Weights of a small transformer language model: 10 layers, capped logits.
Each number is 500 + 50 x the weight over its row's rms, rounded and kept within 0 to 999. Layers, rows and columns count from 0. Numbers have three digits each. The size before them is the row's rms in percent of the matrix's.

# layer 6 MLP up, 768x128, rms 0.308, rows 433-487, columns 0-127
112:494507522501415438510546449567509463547481523593534487551352396475510554512477509466524489485506387461485507532551532380532543411477500518480513501568476451510388491468449542551527536483515461530594462487509577567487487529599516485499426471464544509468607426366577553484483564468457562502502516466482433504529500457452494518550474495417484530530456570549416506406481448459583547534465
100:547594539481490518568472550486506403432542587511514582549528529481441539384492456461484412553468428485414477536501512508553477469495489428514493456508479514474453523418516543453519602512498530471578541489497551367479415545451423455457557487532535508533465441446497445379554482481417454506408486397558542499456450435484504483522498511546564495481560589585462558486437536488431437466524
101:412431513540480490420542635490520498499588486425603522483459500576461525465507533529540460430522491536494518511574478407491434454613560494532613468490508474452590463556440496515454527571521585443560554486471485517494517522458562490429464534510466464515516455556418551458451472530514501492408540439496493494489401524563370479504480470500533446416464489470460563568496504581515569600539
095:498570412517521464464579467467508443514532488527480455470519472473485534511454573438588531410576596516489603536512587436577563505515557569573507492513528483428540418505434498550555510570445508480509556522456453524579479478590469547474473542446525616492545375440455489442482492492484474474543532509508567452493452467509501349418475515442517491483521572442420526466566440556498477510584
091:509547466517519398450480522605526501458478441509562507524545446591483382496500479497579473475494528524437464468414585501491451438487528453501481452597541506511489553470518570492577592524452515470474507554522462450519472483456575483473507555501461512537563506490482471470572412447450400508529416551509559457521512483562478450533536536452599529466329533388547565391559454519510532452497
098:527534467444397471549527459507483449548524518505477527542477443466497529485545592499514445514515521550500542528507484495528520478475542600508473482445439434519539490590626544522551561459472517514540596503536531519521448534554533487561538452544487445455380545566502520579488512516523576461359519423504503576470465548567551632626522462450437495470496442530570552539449488372499418478515
095:490494450507437491542424477484550477424573475539523517501493446438455540414427619460435496443455492499417529619528491511540507460550559436415546564438454523549479535592501472441455460554550449435423434518501470547513489482511425508488422576499507353552507472550516478486530494462537429493487538522417499458501502546516436529501494514548491478464547468483475492544410443529590615391416
102:450502418475541356505444559535516487554492528468547539479513451420527430541554377505371470484511535457460480484424620531467400453513505498507582524397516493477601450533495587553435485466437481502473530532457547471457527473503582501483597474525591473514576515481530542578523498497473475432507471467596453560544465524423515590531504489431463461523492477519456501493595443569474496506525
100:506409551429424438511478426466488400498458533488484532568416500536529552531497454521515523500452452388525515503528634549518469594466470430514471518524492429519520474546482575491520604512519515502508462610570584494508472494490596608480434450577576390476490519600521580492489481583459438535547600523535519542516509515518535495505540521392458468526505534468577432517457504489541484559521
115:481468462471452490489518575444530476452573503573450477559513528553544484453524524648489413556485502613508525577456478462565503534503471473538575562443533507461502518492403461458499578557399511580536559381516452524519516570535535508451479486489537537514456502423561501521458554610572490556469528384549485497521535482474465552472501428484476526443585395512521464526439388454567451480489
096:505514535517439534492575475516500502506442547513519625486535522453586495462519401519448474560512533488540614575529553483547558477434496527552462515534482484446488520432460419459607545558563613534469486456508391465453496441533540520514511482546556457531451431471461443455568574381581444562504490475457497553448483448459552466418440541467549510459448506438526575412567449569479559492545
101:578454492467458515548466506467519558447527639428568510432557412428545506512563551500514482505519546477508485433457482603523524524529453511461372462482408403433542437575526449500489514507490552597487539456484478458496556495419556438490491373397450407499437438469507546487450508513570476520465465470481554531548465490532558493501434528504445463595452506509482475485483547363551520515506
108:409523442482459521476522540548452550507512420607474526501527519523448509553483434502430496533465520480492584504413455492506453436495537506500564521415527496438519513542472479509510388398433561426458546441461489529444442522499452431420415487562532541517439480459520610462488555472448442472539510486520614547554558514437578496387562498464473452590483610446542438500463503422439536450524
098:496534494463385479484493576496477400505429402516517523458402405498483524516551497624478499539560412539428456559411518477485503538452541486445452484441487434466529570416438481484555452574497439503409550503486441487479564532560574458522445472472534428524577525516527584477530517476463481483501385492551485506437540494484472496489503542429620471462538403498582459591466474534530427498494
092:583519391458509474560424515431531489477383511528507590547589543501543510443515537622466519573538497495516486483490523481496482375443559526463527550495566492421441587512520536493539470472486512492525545447537498611457576432435415453593520501470536515539575493573486429528530520456536406537495496478556424475510587504510457510605472534440556504492488557472528517420541495549522596550557
095:504540511443461530367550499360539390427508528465466572516550483502537505467478531504541439516547493450491476463483508514471439535530512495465481469564464500522466492502436459482558588465445496480553570435476365432548479533469510503500473441537511565517449480414458581448473601506595492465458570574512534479603482447470524535491407478449437501432535541615420458581495524566435466488541
099:507508459456463388466471558510495431420452491478559504517524483547511615503470537423408390551515611543430511444537458485461599428604487534508567465452446520499516475463432463398574458536518489498504517536517516534441499419556467500493473481489435505543489518480602547554378545532465429457550537418555506535496567511529436526486524492473423469414457457505446507466446599564488433496509
093:491522459405365456555604503430521494526468538534458527505446557468486573411478449473481518475413493531472515508393570576530503549457516486487531462490530413525561348528485553539520527453554500498491546566532390503569491486445436479486484508437448505498422553500615416502506595568480545564520512395511564490454451396468514492521471492453470438532511559560518454522489539491424474505489
093:446550464534497537466430450434570509536523519561488572483506447527566498519407417422526462571603516523458543539488586505577488449539480527505531402480475502487457454545463430532580517553562431502423499557471491587533587440573497471577472448575510521461424359444571504471553479509482570484522474425543495472476482521520552551520536595523444520568538542404420491544474407507534507491460
101:397426562515469382552508457565572549537463447468467411490486538513506528507570479540497504411453511467557521493510472520463524510477476453432554434503470534525523454455400448488467510528426424501428471512543511544496531521452455443464428485576455465515468566450470514464421588481502563423471585550449555515530606480494579558451559443502470522492525498580606533430466427412469561466383
111:451476546475490510474513533456587551435449401461532430387422595546495453523517479597478469480474491493495533513532526549472476429519527450470490446441412583517499383550502471461486547476575521520456643545561462608561477571528518455462486443466486522493448505552554458518510440548432515470382547527519484493504520485601432462482529462530470467450417558417543564505443468540496517438579
102:509532476494469499433439522413431435533492531619511524370494545508510502529558463468423521379502502526451457430483469443432556415447512474539542462492462444464505510494536507548488529556451469506478547561480587482456562505476499526579444500509419539595460550457498511481418493522461520469426453465561557549588520540499436436549539536559509526502421485435585626453578460557454408524567
102:389506516502471483472506495432568497494490424495471465509568540486455490453476554535442568513446460476485518613454527519531531479516476523534454521561540437466530443414491466381629440473499470482458421500470473417460524516461510535464449409537511555525538521506520533571542541589514489535534499504555512513578395509457525478397580431522642478572402594469505503542484378539463552510509
103:513459553564485495543452525529551530437587555516478425564438409490566517511523576512494532559434510494463539569417564585531499477496450484433439519566382392533536518591539406525444562491449487510453518565553493476452579477411460492470392546574580482494545513396459482509469471433507465399519551508454570469510530530492546432511481535520526565496549616523474477502441519487449496512567
106:470484591469493459554476511561614408477449568510440537563511551537564566378532496514571474516538508461480505531509552504429495409557519473475448506508564496482477493546447533485531485531524425530426466443469482404479576538559466575492337531465513479549570447458633565559487467494558508561522481505500474594514499439503606506485447512464570479506599423527436460471520540487505482438524
105:524459433589457458432582536486544524496501457442455440480493543480539494545581537443386419488453499550426493514425526531516438424469556497499400549520538381486403524443465606480513486460526499547488494414517498452434567504442471534514388501541602452516447491426442476490572459518489372492504487493487487466510533431474558423411480453480510455531543541449483506522498548435517392484542
095:537426449485483485533523458477577526484511575477530541507470490451540547541573469570504513549502600430496496582499419557533528480534536454455508460492574514446601468458550473456494565519507450573361507420483464501491585487511579500449451548494390471570492447514516626479521494596503577508399534441455547577465456556445552534519480564504518454519553548444401455521401441484555518465488
106:416546496452602541476459560531459491448499449555463536482600511519427446509594511573467524541517481462402436529593540523545496531566518524487477577563467492491542593526482519443458505566477477493510481550558516582522561501515428517454406564519416486544434579426546574492496504479468425549454524550411453450580418513456560548527595561453473559519540552553507506419448434497581495462467
104:489451488446485488473464438397597532551447517582523497501463498472462463460514583567591549535481487504487548484579502458568483459471491468457395465518545576519512506500492558438498440554486547468516499480501531427542555472468451466397540455445521457487480574463590471529417546455470541490456423370541472473413406618612538473495480584486568460450545588559527454575457491515529466479466
096:494524480430539537488452526510536361509453513501453531566459479523486491523474520431484439374498435527505486506502464441490447442551520593530458539458483468433532447551390583492447509458549551568511532410527524439383500568481431491503465576498504530467500461488584465506526603496553347593533431565418454503513393563460506495531507501467456493461495444458460549497516503479386515472468
100:492464455415572389562538458569565478522501476487439466539477498455427525536544492492483467494554580500503497547550533628473541558528546505499600536465494469441490391470534450523470537484512496562477575397491505441477564535608498545490522516505437412570571426466572492530531501530629579368514482447506372520446429521490479498529552496529479563515516525498575466550500446529470534543474
097:374452484477502507489572558500481460465532431374492525497597519456577492523543545443523510458490481459456495442430495398519505396499502447516452578496584541507541501410515403531540576434526480504538492455512422491522455577496523511423570544515463526440463447493465569420420506452479411421430416559483529501431495461477501471442466540572539493526459474429529489608560568470555547545503
100:469459426520486468563554482531483393464433581442582395472501409426522527558577475481448497547530416497551539502483423577416536483434489475498518460437466435482480486501523441462500466544461468467499464525491489536484527516581527567493500497484405511529510548434566539506531538565548483565516459485589551500476516468408483481370471491539600474519522527498575402449423462526491598615580
105:442492455529497455524506539521481551522425439580486504490467563461567475428466573513496552528536521558528446533505481471584388522501552520512554494493518463508483509473424394560441510522552498560413515560581544478520482470487585668432352535487488532418493531545502471566520515505509535509348564474495446451442445479486495414385555433499557545562455516548530449504528520498491493511515
093:463457490476491407464489517562465504463495426533509421486487393569495555631542511542481591455557511465516581495499517433643602359433543560420490466556526454490552551542569475520467468530553521493484539473541493572549499437491528471543399517455531486478437517387503473513479537552491441455507525462552472498533468536492523491429574423494495456416574456522429535556503450534422487467522
100:449517462470519507543510494558524465452489482481504549549582560583549546525473507488458613464492434527530491442600540411452518426570512475412567465509554461419503528450406441442497523470444443558525464410531472490519501555493525383503392535533401461439472638505470541509513518515481492513507480569458536465583437449518555563506583517592497536552411479440541507510564473474498599525495
108:529492490456464492513520471473524439488597435457487569454485500436471496558440511488408450529534440485424512599458630511481442447566521429577488473571475507455517507521465484558441596532493505475559463501516501460469605593464564515446544478570507527416544580513476547593567474540492433559507412524459554523525447502449489451527545464460626603513511499535430433563519547523516545472604
103:469456430509482424517427514530546428524483458461457567416474479431513521543455410551468430550493501569463452483475532433425476570504568453442557486506554434475572528492474468542480437474427466465404491573464562407496423469414529455423506531396519462567472465452531498474447472598539551539569444467477501435476464573516472464543606543586607446479529513495571559487491586466516473510533
104:543523469522476532480486511413493470488531548587530570472457425539377459515528530519480551477434470509500508550531493498484436450473451474498422504565475543496463633442449547468524541546545684523561504439545528500545522484482414511534427476539471523453437538540463551485556507558485468472441404489522514417420450424524479555448514503572513366506375517546507436480542543519563525494570
098:528517456492514431517513463485630316504595506585481524630456484515532490487575513473549427466492536516517545542560481445466457492489519510585468453460516437480408505511574469571527433410407520536486512468570478508514507578466520449585505518540527563420598378490514568497492545549491504494479573573468523599459484477492453454533474525497419548522557507446497462485526506577477539490517
105:493590490542443406501493424530511464471435390506526424420472455502516445394494489570454494496478493483509591497480467583538458491447440370563493527499546555493503488478494466476468422522497486472387478540578544482576630524461550567538506550507573488464494516512460497509521569454524619499535449494453574496467529507497521524470478546513500516534482430477611543434526393625467504582473
094:557542560482467451459570487448548521449477514551458494507523451498505560447437531487521447547478493593512521489512460530509436465561408572561442443594572451482509493509522506450491566487536548524481478414547537474536567580476378580468523507522428394469523539522465425444504508551484472454540517441450534473533453414523428540460466573503539422521552536457439444550347354549492515542470
098:485491533503418566494594491530550502511457581589471482495453503490489549538614590529439562411547503467480455546548511491434527511534591523481530588417466562474588515411493450532528526468448508497502509487596444480555542471515496506509558449568572487409523544393524421436489447486408506528475433428373494536476557567485478476541555526525496517487570574515460560507621477557492492470452
102:453487418501495475445526542554461492459493521527482487449491528522484557493510454540464462427445466539392497530533511417508535495442485518525503490439521485546570436531456530609518504520414497516564505512457533502396462552395527492497463576559529409361536544432430527558480482598477379500492503452424519469497416491602485635419468511510596440492522460454552506510503508544546450539595
098:474509498463492461466485529495505503599418457507281500548424408528559550475450465449449539423508487486504440517443489502555570441501421453519520544509452478501542499449521547458520477553408469551497519471477449514533508482510441455466521528482521576537466459465502453465438537537433425435489537536329489510463493504535457570503505532451392458504381462434544515526433584449562517509503
103:463557499512486458518467577478486510535503543443435524426524558421514470439490617474499530503485487521506422497454446543516499492383423427468595530545453478490514506567506551560565537578497581431623615502393513536564597512471570501428613516500511517479446516516544512518500519490569475515449443535489506451488442470451478492522497526522511501602385494508607544504496547555496594585515
109:407498524526486382440496441468475458597517434403552472486541470491504582481480501559525539493546403417454394549463400487423509527511464496551492405489470520412508469430486524492585542456525513492498517473466520521427503424487466449476427526491493482481558562481473519560458509553493452555523502502646610513446452414536457425425601497530539578408492538489528474533500488451437527497455
103:500580493524572460525463417602516460404543450516475522523516517529472420572504451475493523499486509573509615556522452525526476454529458571538462459561436493524400443529518456609597583449530463418499513456573490493495501577522551509480579555437502491570546433523559487521464428582420512538424493541526553473557506494454474563457392618445505524497517482454387544519467500477454514517561
100:459553473605503591479549554483469330502438542531514544466512602443427670464485473484566487560552469507461531468492535481518498507495507538539492550443526538536464490496454501451474554429511539467517497493596551512483568609426525552536465489481639404436443478567498472497496538537490506448483575481514504429510484474434487481507490508538503465458549519565543504538536425530466450575381
103:432514492523395598407475513478576533453482556596503534466460541498386494532430472556545486448468487533472474525622524537501506496426466430506542521565467418451501550496466471515523528488458474445439449433575480480506494519471579407457437499616484504549455499583532502531559640574567493449457527530548415463557473524475420543552425434550493480456517481550415501528501522561512560467513
106:409497560521526550563506550456520416453524536586612478493481533519614515483499562503461496426523522468488555453537448526452445461477518443457496494500419506556469441515513466504490567460460476487490521523452505393565479506533493464612472522517510503547560505528434511376386522641490531555416513446549499574503597477437532464549493503517494459438391486495489505482370556518514409484433
120:477484547394529478470495493418561423495468454561465424506567474545443521387386482552542533473562493508440537433505611525548478470506591471507484433535491530508521599532550439495578508491426467476448541575464485510537577509473479457409452470497484547528544589592601585440504453491533540558447460478479518419495522560485564534545452574469435490545452471557536496470489487364509546502501
096:447474510453454532440506503494545573566468528569468467469498394572460475467499439450429506497547452447589519507475467476465550501496552456420494606445447467524417489475498578507552538495495459497513433532539499473537538618530427482514487474507494566466469425450456504378532486433490593523582509517490377506372469548529515484475477396468394588510489570505524517444450444484504504622511
098:558609587530514435487448558548573507504509572484484479437448487468539522516533531506444593463455455525430554514540484545465491483545572462555460484503483437536534495511489487467429469499439493469508570486547601483466482518505448499447519471437612539414530429501484515554536468476503462490534566472581455510340498500450576478474422663481514570518480464550498532521592531538450402452603
096:508527446529431578450527558485490498510452521460537535513538519501598485441436511476468496445542546545447575530482440444503520566543581478478481456583494391353572483479508505475588520534461418428587566381431533460544522447435406529602492535538466521481451542505429523582542526612555522478603495511491528545494472528489498509450526519551527524478498535455406548517489519490379510518465
# layer 6 MLP down (transposed), 768x128, rms 0.252, rows 433-486, columns 0-127
109:532524510545546543521531526563456488523427515497473528585465500547586453455429507458584532505567498447578472594610424520455506543549493487598449464552522412433510501458553542528495549437471463557464416454435540528526541499453424587560433586552524459570505448534446441444521512522488545513455371547466565514389474455492432592501471486431431496560529477426523511522478544507564453524484
103:462423517377488430515478579549521508502439469508499402546504436513479460542454467441540468313610553446502563445404443510459479467454442466564426479479416558460513492477529445553444603540506504476486417542445497515516429462445506510511573473511535535460500491488469457483442497538461415477446488457414432527545449513539447532504506559422584474473405443505486519480538494549572491501458
105:493582497500551576494435448513449354445531447495476437483459506446518565508465537525522479576572482508581424480462556549392509528547480510517520502521566472462456534542493503639568573621508478476558497491607451490491524549394464405470502418504465463437422487407540440543507503523535485512482465495500506454463521568416467452533471568431566486546592514510544521456571485493544543439489
097:349500412437471494460528475441517514521439542471528447484465504475446516505492600492494451515594489430549446526456432531467434547416488417457490478580446539479478439499499556542512584522513544523555517476483503537438491499425497436453618514553467526523498496508490479560516560411546538383527411512508545409479502443465444482543551510567473452457488460498458542465496490550649504565374
093:491458480524488582510548549450465602509436490464553477540421596475569593495514499469525504486368501542428496476456421483512511488530446595559489424559539574479475469514593500560545555495509518523498432531516446474479600466506558546506504472491532491527452467542457514427529526463513531579405385553477546646577602466484590516518540494554497523541420506522444480457472467440551524421469
096:497520466554491582535536466476533456502466552471459514517535465491497495512512452570517530601432560610504498422483486456540541550444491572512531617484490494535509488482493425443513551421427451503431517579566611520474486545500451476428439458505511481449417456401489453464496453501543514403447501532543513543511607564441507463492575430496483587418420552448586454553460498549529614479587
096:438577510518472523523481509484494500512489488488494472490475562533434425459488520440416577481445443539512517452416567548546481508530516501569549412406476541499516524508603500487482421501546424522456569513520496448505617530583451482399459545480473565453552606441463487508531540427519555500473511496381540582413389461546468496530491463483615517495509582548386440510473484499439541433564
101:478491555513534525527524529382477550448536508501517553437472391523476537566525510481535506581509527536514470480466500358596457590542468477455549532433630493473454463579485452482490469473422515460519413412570497526476403475553479558448549518549479402588549595529551505508493530523491438398481569547484585486521478503425451573499490552453532487436554469494475568449538537516501473541585
100:427554574485485490509541490482490495458453595541559525462440552517542560556560507547596572464555536430659512443493544561480463491406460421516500457514421497438525566593530444529427551517526532493526445411418564505499426491550423483482431540476508540445510527581534446624578475449419484487524477535515484457541544490512393475449551470460534490470519527477514481457460501485570545589528
111:590474472487456435483472551487564453584519485504459422506496517612587493419405425569553389549434504479559537473529502432539508518407582537508572518523396555530496559438436557503504514536372469606473501448514429519554518490607508413474478533516462521506526606489433489486527552527590466527484425485497485496474506522416516548431527463521478503526568394487479533494492529520530543516509
096:542534468477578603529436432555537393461535440432509484478452454552424457509455438463507360478612511446578462607540580484502459469515525546501479557552499499526528585470570518442510494463562494476392466490470499394506464491476494464519526457567456539510558521535548501510502485433574601498473490529414591442464498556479452485492537461461551477582506449477508550500505569386501421534477
097:574554465468512506497556487495527529498534519480452471515555571443489521555487458504605484469481528541559399538541460401511540477404497510545432466524557549401486548463573540476421624467468518579512405507531596469495497569523546458520542500552453506547461444482443536515625573537467450464504499617549518536542518462485515532574577528517508554506484610577579500443567553519503534398528
104:590531498533500565541462473510465590505513504523543537480524425483605484456517552594530544541493501472437434456483503486487491505521386481453513540518455564547555508431590514515433555489473502473388507519550538513540433479578324449421502502438539542519504493495565467581415406564453523509520490433543402579490479432472497533477429478422436519480512539459508423504531467550474451477606
098:520556506541531562535599547490503524499489533420458493490523430546454480468497504573469433540521512513526447451442586575541573523532545568497430515546501496479455427386515492469455507534543518462557547436467404550520424470464497509525421432576405501376476598554530511474467580537469486544436415526461518509490509464468495414583546523531559529527475566512416487483524425583400433405528
091:574572533538610550497476480489469512471494465493555459565463576397515494547483468434506462413556535458505447486451542565445384531483515564548507495500475520499441505452580516501484449575497525480474501534521414409536489535511481501494534440443522464509591522530517552470416527470536514557491540510431543484531587482579510393525469558582560412480506435400518482619437516492582364561508
099:411478477422582530556525466569512479529534443482483508486482514460483462456472469493508443503492400488647539444486545496516472454502523405478501446490510473463509477457511486480451523609406435518394481504501497479552466497504548479402566426455591501494529521440536532580552509450455539533582496395475584452513567540509449502454537441526571456529467463500593551402603536536543573385524
103:527515495521471549490526553599453498492413536472479491407541444498397527517443540435459435502393478545494523417548505469454474544453539561476437486502441516556501453495550506518514409441375486499460496484494506454568477598542477483491547478551457502513545431432495555442442416474578428534565524502473422528588507519498492506573531523519475497563454444451458450577518607515362592555572
096:565516495488466527526488555474401585487529450399546555529470511462602561476523481412498534427558479539535597441579658543446514552510557495429533524543512511588531489480521447461528437497489476492463540491516411499434419603424537501454446426509517509578487431453556469514446561495473476483461509524497463570534501472531429548517588458540406462539578453506530559454545531566519540432553
095:495525495469517563494461417527520470499433439454532519377487525539603579451557541528500547516506380517462457492524468471517519437536422587495498528502479516467458495515588541511547556518557531404447565546592527491465451509385523401464427525515525463490402546492496507625547614456502512468563528518532531479576436571475486575480489453484598498556505507568386536562476484494495463548520
096:525515559572540426542457529458403545550517463497548544589518452556488510465478505491492438419468471424499477541478478512503422513522375470483627501531614530547548508515590382443452478544553450507580460462535594479524445537563454460521483435424501570446502556475526430555503462551502537480500588502455581516542561510587549536526465533462466449490559439594602479504444514559482482489495
104:530531562487515460605535419519527504390476497589506461532501534545447490548484537610468541625552516466449553529533574454507488444491495533411462440503538470499443470559439584387439530435467473438455425412515625512505533526504496487479457479521484576501449494531505378443562539517530532464606481379477533480504440499496441501551563438448491481493492559515466505580543436494526473450509
106:528494492525439603515477429530482450515510587482592517592481496513510528552578469543521584486484513550487480483551528507479413501481445478488607512420475495558540528419457430514551614535600467540542579498441501490502474456523364425541510508486536507510497450539561515532448470446425494523514499445539563497402511513612536494659572434503514422502545442499471443448425534451513540486468
108:538474464493538492509427524575477578573514438519518511442491529439526530450509456567468489564449508408523466538503486562491569580528591517621553534531604473547476615456476493390519444428432434489513453485397539533547553532498557473372518497515533501436456538484453407499522538523451409454459481550492456535506515411461441512497508468466604438458496582536454505515503433537462546444435
096:514478486455550499475463503549469464579514529453557500543551451498499375510514463513460496411476479586507502506528425550530521619466527474424508474513497611624532435473513498568474521564491483543504485481421588530567453459502536535496462552517500477571504574556601504464415545509523537549527402471427598494578574559500473530538473467460460591547467563523484490454566599483629507530444
096:494557443433513495629562477564533467489516549457560523564574463455423464441566526526440466466527445488517519490471590427441412553613481575487510454498587602515550542529520561444458607525563418445544476451535465599467539479483512497528538493480539488527418501578518451501505497456480517529472497492529380565478485495535502514481474534609518489400487498450557534417556521479496545396552
100:525446600422568569544446548496410469436508493396499420510463435502505535388505582523563572483468481608479499421535505525472397471539428496495519504531485473537555567493500462540445510534468515537347420571539569498512485532451545465505487523472463547513466579515518489488443537499453560434450458590444511543493452441511529496502537419461452479386426409538449464553504516474427526513510
098:450495459434470486532524486547475442527530477384533378495468608527516482500556494435499441508600481443558469526461471491493529452484547500477394546461455457611427472544476459462424551513493551557534485431455453436514504542511494489502469601528443462511529437563576496483540557497520555478636492489609561495478529493587466488482461501529382454428526470505452367482467519563530530564550
103:491483553491555391434490532554544542546489579441502487543572460427476413591477405476536509519495375519497459402471468461384489656480546458544475547562527581443517440521504468529484485602490507506570485577520523464480460448463443512499549555534471500476465427555508469500601424468426473473526539518466410461505528443513516488456440498486412547636501482491506487449500465482535464460485
098:489543507527554518422510610571437506508562582498570530485473402499545479443456480495431507501514410572512488437461530377468551467509539493570543488414531518532423473419462459546504542549573400541526494519436570499481451574551468414512535580566499548522532498445386444497502482422464447492563590531541450530516536518455491522508441501461506492460481596482483458490592566519373460486461
101:450483513522539589461472479454476502474579481549489588514520481588522500568463469478505513541439435588556437525433502432456414520512535549479527515511504610472433408486466487507531547555615548550492500597504530485516565514484539485447420493600547550560518513602579528561544626462487418593523533537520493539493560520529476564513515457457511499511498554517611568375538461533533520466562
103:504537520473492525533552503499441468538596603529503534592491508465458493460574498490502459388556425518545427485531527403512527475413424552540452494419554527560516417464447459430541457567400523595586491527466470454492412480571487494477482394474514444544480469503550506395557430446440479549500464563515463538417501456514506503500620507478460481515478468428562522525470528534574475545600
099:489483443529443549525452512524515509387471479407465509553461522482517452452506508501492460510441470365562477509484540451510545505526506582460505459457437462581513502461465611512421479545532529435495552530535566504514524475589547454392500564562494466573436436575508575520493564534445563322537506441493556425573492540435524530539447543432392488418502472464507476511482497506561538569515
105:575534520535483419582549601490552497440510532412521527493589464526588489461422607512495604502545445435542467425486494440426535488481484460588487596485500501596433500497546559498511459531465462491515491460459521525566471512519473386587401513416521427449409479516421441494547536550508521490569553555562461502472467534541492467564463511493522515479587443461476406461430493510533428550510
103:360555545516491510449506457450483411451401416569522480474469521450518496415556527516557560390554518477493533583450464510469467529447550530505493440553558441534473455506575461492528579519541523492474596555535527453507479522567503520565518533541527532568433461511528636491536516452619457561419484523583487512466570526528429485525465533580514502418521518523576500383413550480495503510509
094:515503551502555635514443540478555605447449413440585410562520538505424557548467458435448594475477521553495531459475459452466517532534518583520467524548506568481490476524509434495548595497523502460533554370540514539574452521570456505437513442500501466450509524492542470551529570511488454537521485613567435501461461494429470466536596579476505480498444464546501420540406564421437532527553
102:485540509488501575610413453526552474507582500500507579518471534534598456378474484607482473454507497501499502458474517556502544453395495488477504463599447557513528462454498483453528546513555504584610498491445479457463524442541403451532603463549511509575471421547525518530487552525522596431393437470500451548480473464422587443541578499522491448488438493492478532527499439512638533503526
109:446566496493517495525501412479415451538553518493555501415486570499496461410475535511477476553506404486511552513500493475483492422622506556472573483364573552434500560500402524559529517525543467548438457600514538457522495550477545552402545524452509540476559494517505458529398501423582487493537492404600552446568400448530500462515441531577531469391457459577469506537508507509531487523462
106:477482427518549592470507505465540520511447596496481528471539398513501391554467493463436473553478490438497449563436496468495438527580449487508550447446485420489441548405605408494530447553598445504612439469484520644466461533461563491495484458505497493460482534477525445507376567458534417521512497496500428537470502495527526518557478443422533482484497501437490431512514495511440637525572
098:519590504521478477492501533522603554512492566501535470447428466452588398420464439491512489424476492421522610403480573521604496498521483531487530469450474437490475431305515453528505493464506428490506541515480478470494444491531498554437522519486522475480493517504546540529409502357575505529545413393540521480515565475477505533563401516457489500539470465476523583507497579552568472500465
100:555487509581490507514536603487508539472415520509546532482500530511514530632454552545518412439449419485455530555468415526465491437499512623560495468421489533494521537484399486456487559519446476460530509499530439490463448502493490566477607522574484468365489565532503543494497452482540599595510455476594532533523538550477478576476542573488529590556549479426556589459376502475470497511469
100:536548545552470533501457526433450531499431432403485430556475471556533514441514569466468530503484397516468427538547420433473506406507422384508478477483523552498594366461585514466455541483506530486494471600423519481502535515490490565452571509523474542456427468509495494496510411486494434505513509487515514526547464454571471528602475453433401497422518477432528455472532417576419465608549
094:522510482494526473568585579484456514608543409456495468523419453447518466473454468478475536345479559401496453511561482463514432536511468505546570495510604410534458493449547493574486557601596432501592542382450428517570489526534451543397494462518576508507473494477506455469554574500462560480555449493545525532519480458439483491542516541536506487513492467610511535524461456589557473468501
102:507445368437590565449485504482488565467446491569547478486536431472471568488385525542539538541491522521500457587411441531457497532481525411573450583501487495456514440504545452479508534467476498488530481522560402577522497452462508475441456486533453486472583573543505435513447530500572474484546508615589628492510521467569541419560594474501530454521380509465478457550510458532548517568551
103:508516580484484512492539496482452481550547520422577517486502589520417525517528399456450452585517437566577511465406507536533503451523580543510559623491538522473520491403526507475553540517597511536498475595471474553393445449383522453490510496554529447478478396538509506485515529433570528466473436502458479417591595592497465426570558444494480541508559559527514504537512560467457431527528
100:513544565506500511474564450504466484597439541536408406491540495555489533521455443496490503466517493467424533429408501471498518472476513494555503449399562584505494474512409518418492460466425568427535495480438527424417452575506469473450565419587527426516432409561489505469470504588363515492541441443501556466506423481487455436442513507412448508548475458502420457576480503572478546515567
104:506495458447495521486516574449566592362449438454461483524521565405491610524502561525519407569457394583533475489479524524429447539558506492488498529518510560545471457532448489491536530488512509520459557431489436486514496560526451507522529612500464482554429392411545565479455406528542516606519528534496497539437474519544507523525511466343421439524572453520458537541542423490498529470505
110:545543511607494526541426467467531401536558575525578478543424568471510472470540476450543507473458507497552462518455463485515484495593493439542515471552519396468556582579466440541434534487389443428544531498439457409501526513516513558471551557541411524455492444469538515470435510408468548470555452496485500501515503578511483432461510517515455629607445384551493469547568467513419458443455
096:504507371436627536514449460483577624492581524449564512585452491531474552550480463433510563507526378525469452511549462495472575525474569535440511478554477525534507543485494513484495442503546402514502469605433446535500547583527534520545483447497460491479443503597535515437593475470386634530488488464545469553549529507477469494537477427470535448459489472496412520488522515601502493539556
099:387558475582564501539492391440469526530486559560441513568516503481433489498510513452545496547471524408488489532469521471465461483488622542475438484581546460555475542494497493497429490528458491493545565553485511524558412472498483411606448553600479511481494593373452471510409592465517558497463480505594460630467596536487520447426544542476465521495416494473531542423515509450527494474495
103:400500500541535507453458484470485452502422521465457497579579594458551520474580524483486472541509459486461485520482482557485468553456582471428444487536512457534540535565504417438412524555536498485540492403479463613494428380535560511522527513575475516510521436488502555457524451403472520454452416569551505446411556490574455535578418514451535582558479489511629563425551492527485525583514
102:498503619390521481432482485575492456485508487539459549537471484524522473537435567495513662522535512496550581499588629506461457449512536431487528420453586479511457458623483530488553506510526491502537417463562518495587553546576486528438517504487610573468460436530521531541579489496544593512561509522467532469494499499555546555607500406434517474487560485456549479421533484447513489470520
108:594522492414521485488433466517537474570566579478577375511497434493476560450419481478538607546589490577526485471566506510560461512538437475485507480488505545483553453563449463463505399514529500492609544496451479511456459439505528545502509391477410508475468411543532467434545478535522462492422444408567461492555484455426429584492456512584531565546532506435427544558461551519473582504522
097:522488525480534408474536496498534409544463504515505580518556640513479498523471522622551403450521586521501545528416448453470519360547437527492513522517533513485440509443534511470465442503508467551477501530494456408578549529480480386511484543541454500516492384491542504544490531510431555418522509463513514572528521513583514535435480497548483489521515480526475475400438411592384393467561
101:523486474469488473461475465497597522498406487472503522471550542481522578444566450385430515496504548435539475487522437576451534488514502465439487440517536489469532540416399485579508526431632487463586452425556476542462592541497492417414583486552502528459568555448515486414527515396488495623538496499428552572490508505634458466503458462535458447533566499503474497531465471429493528481558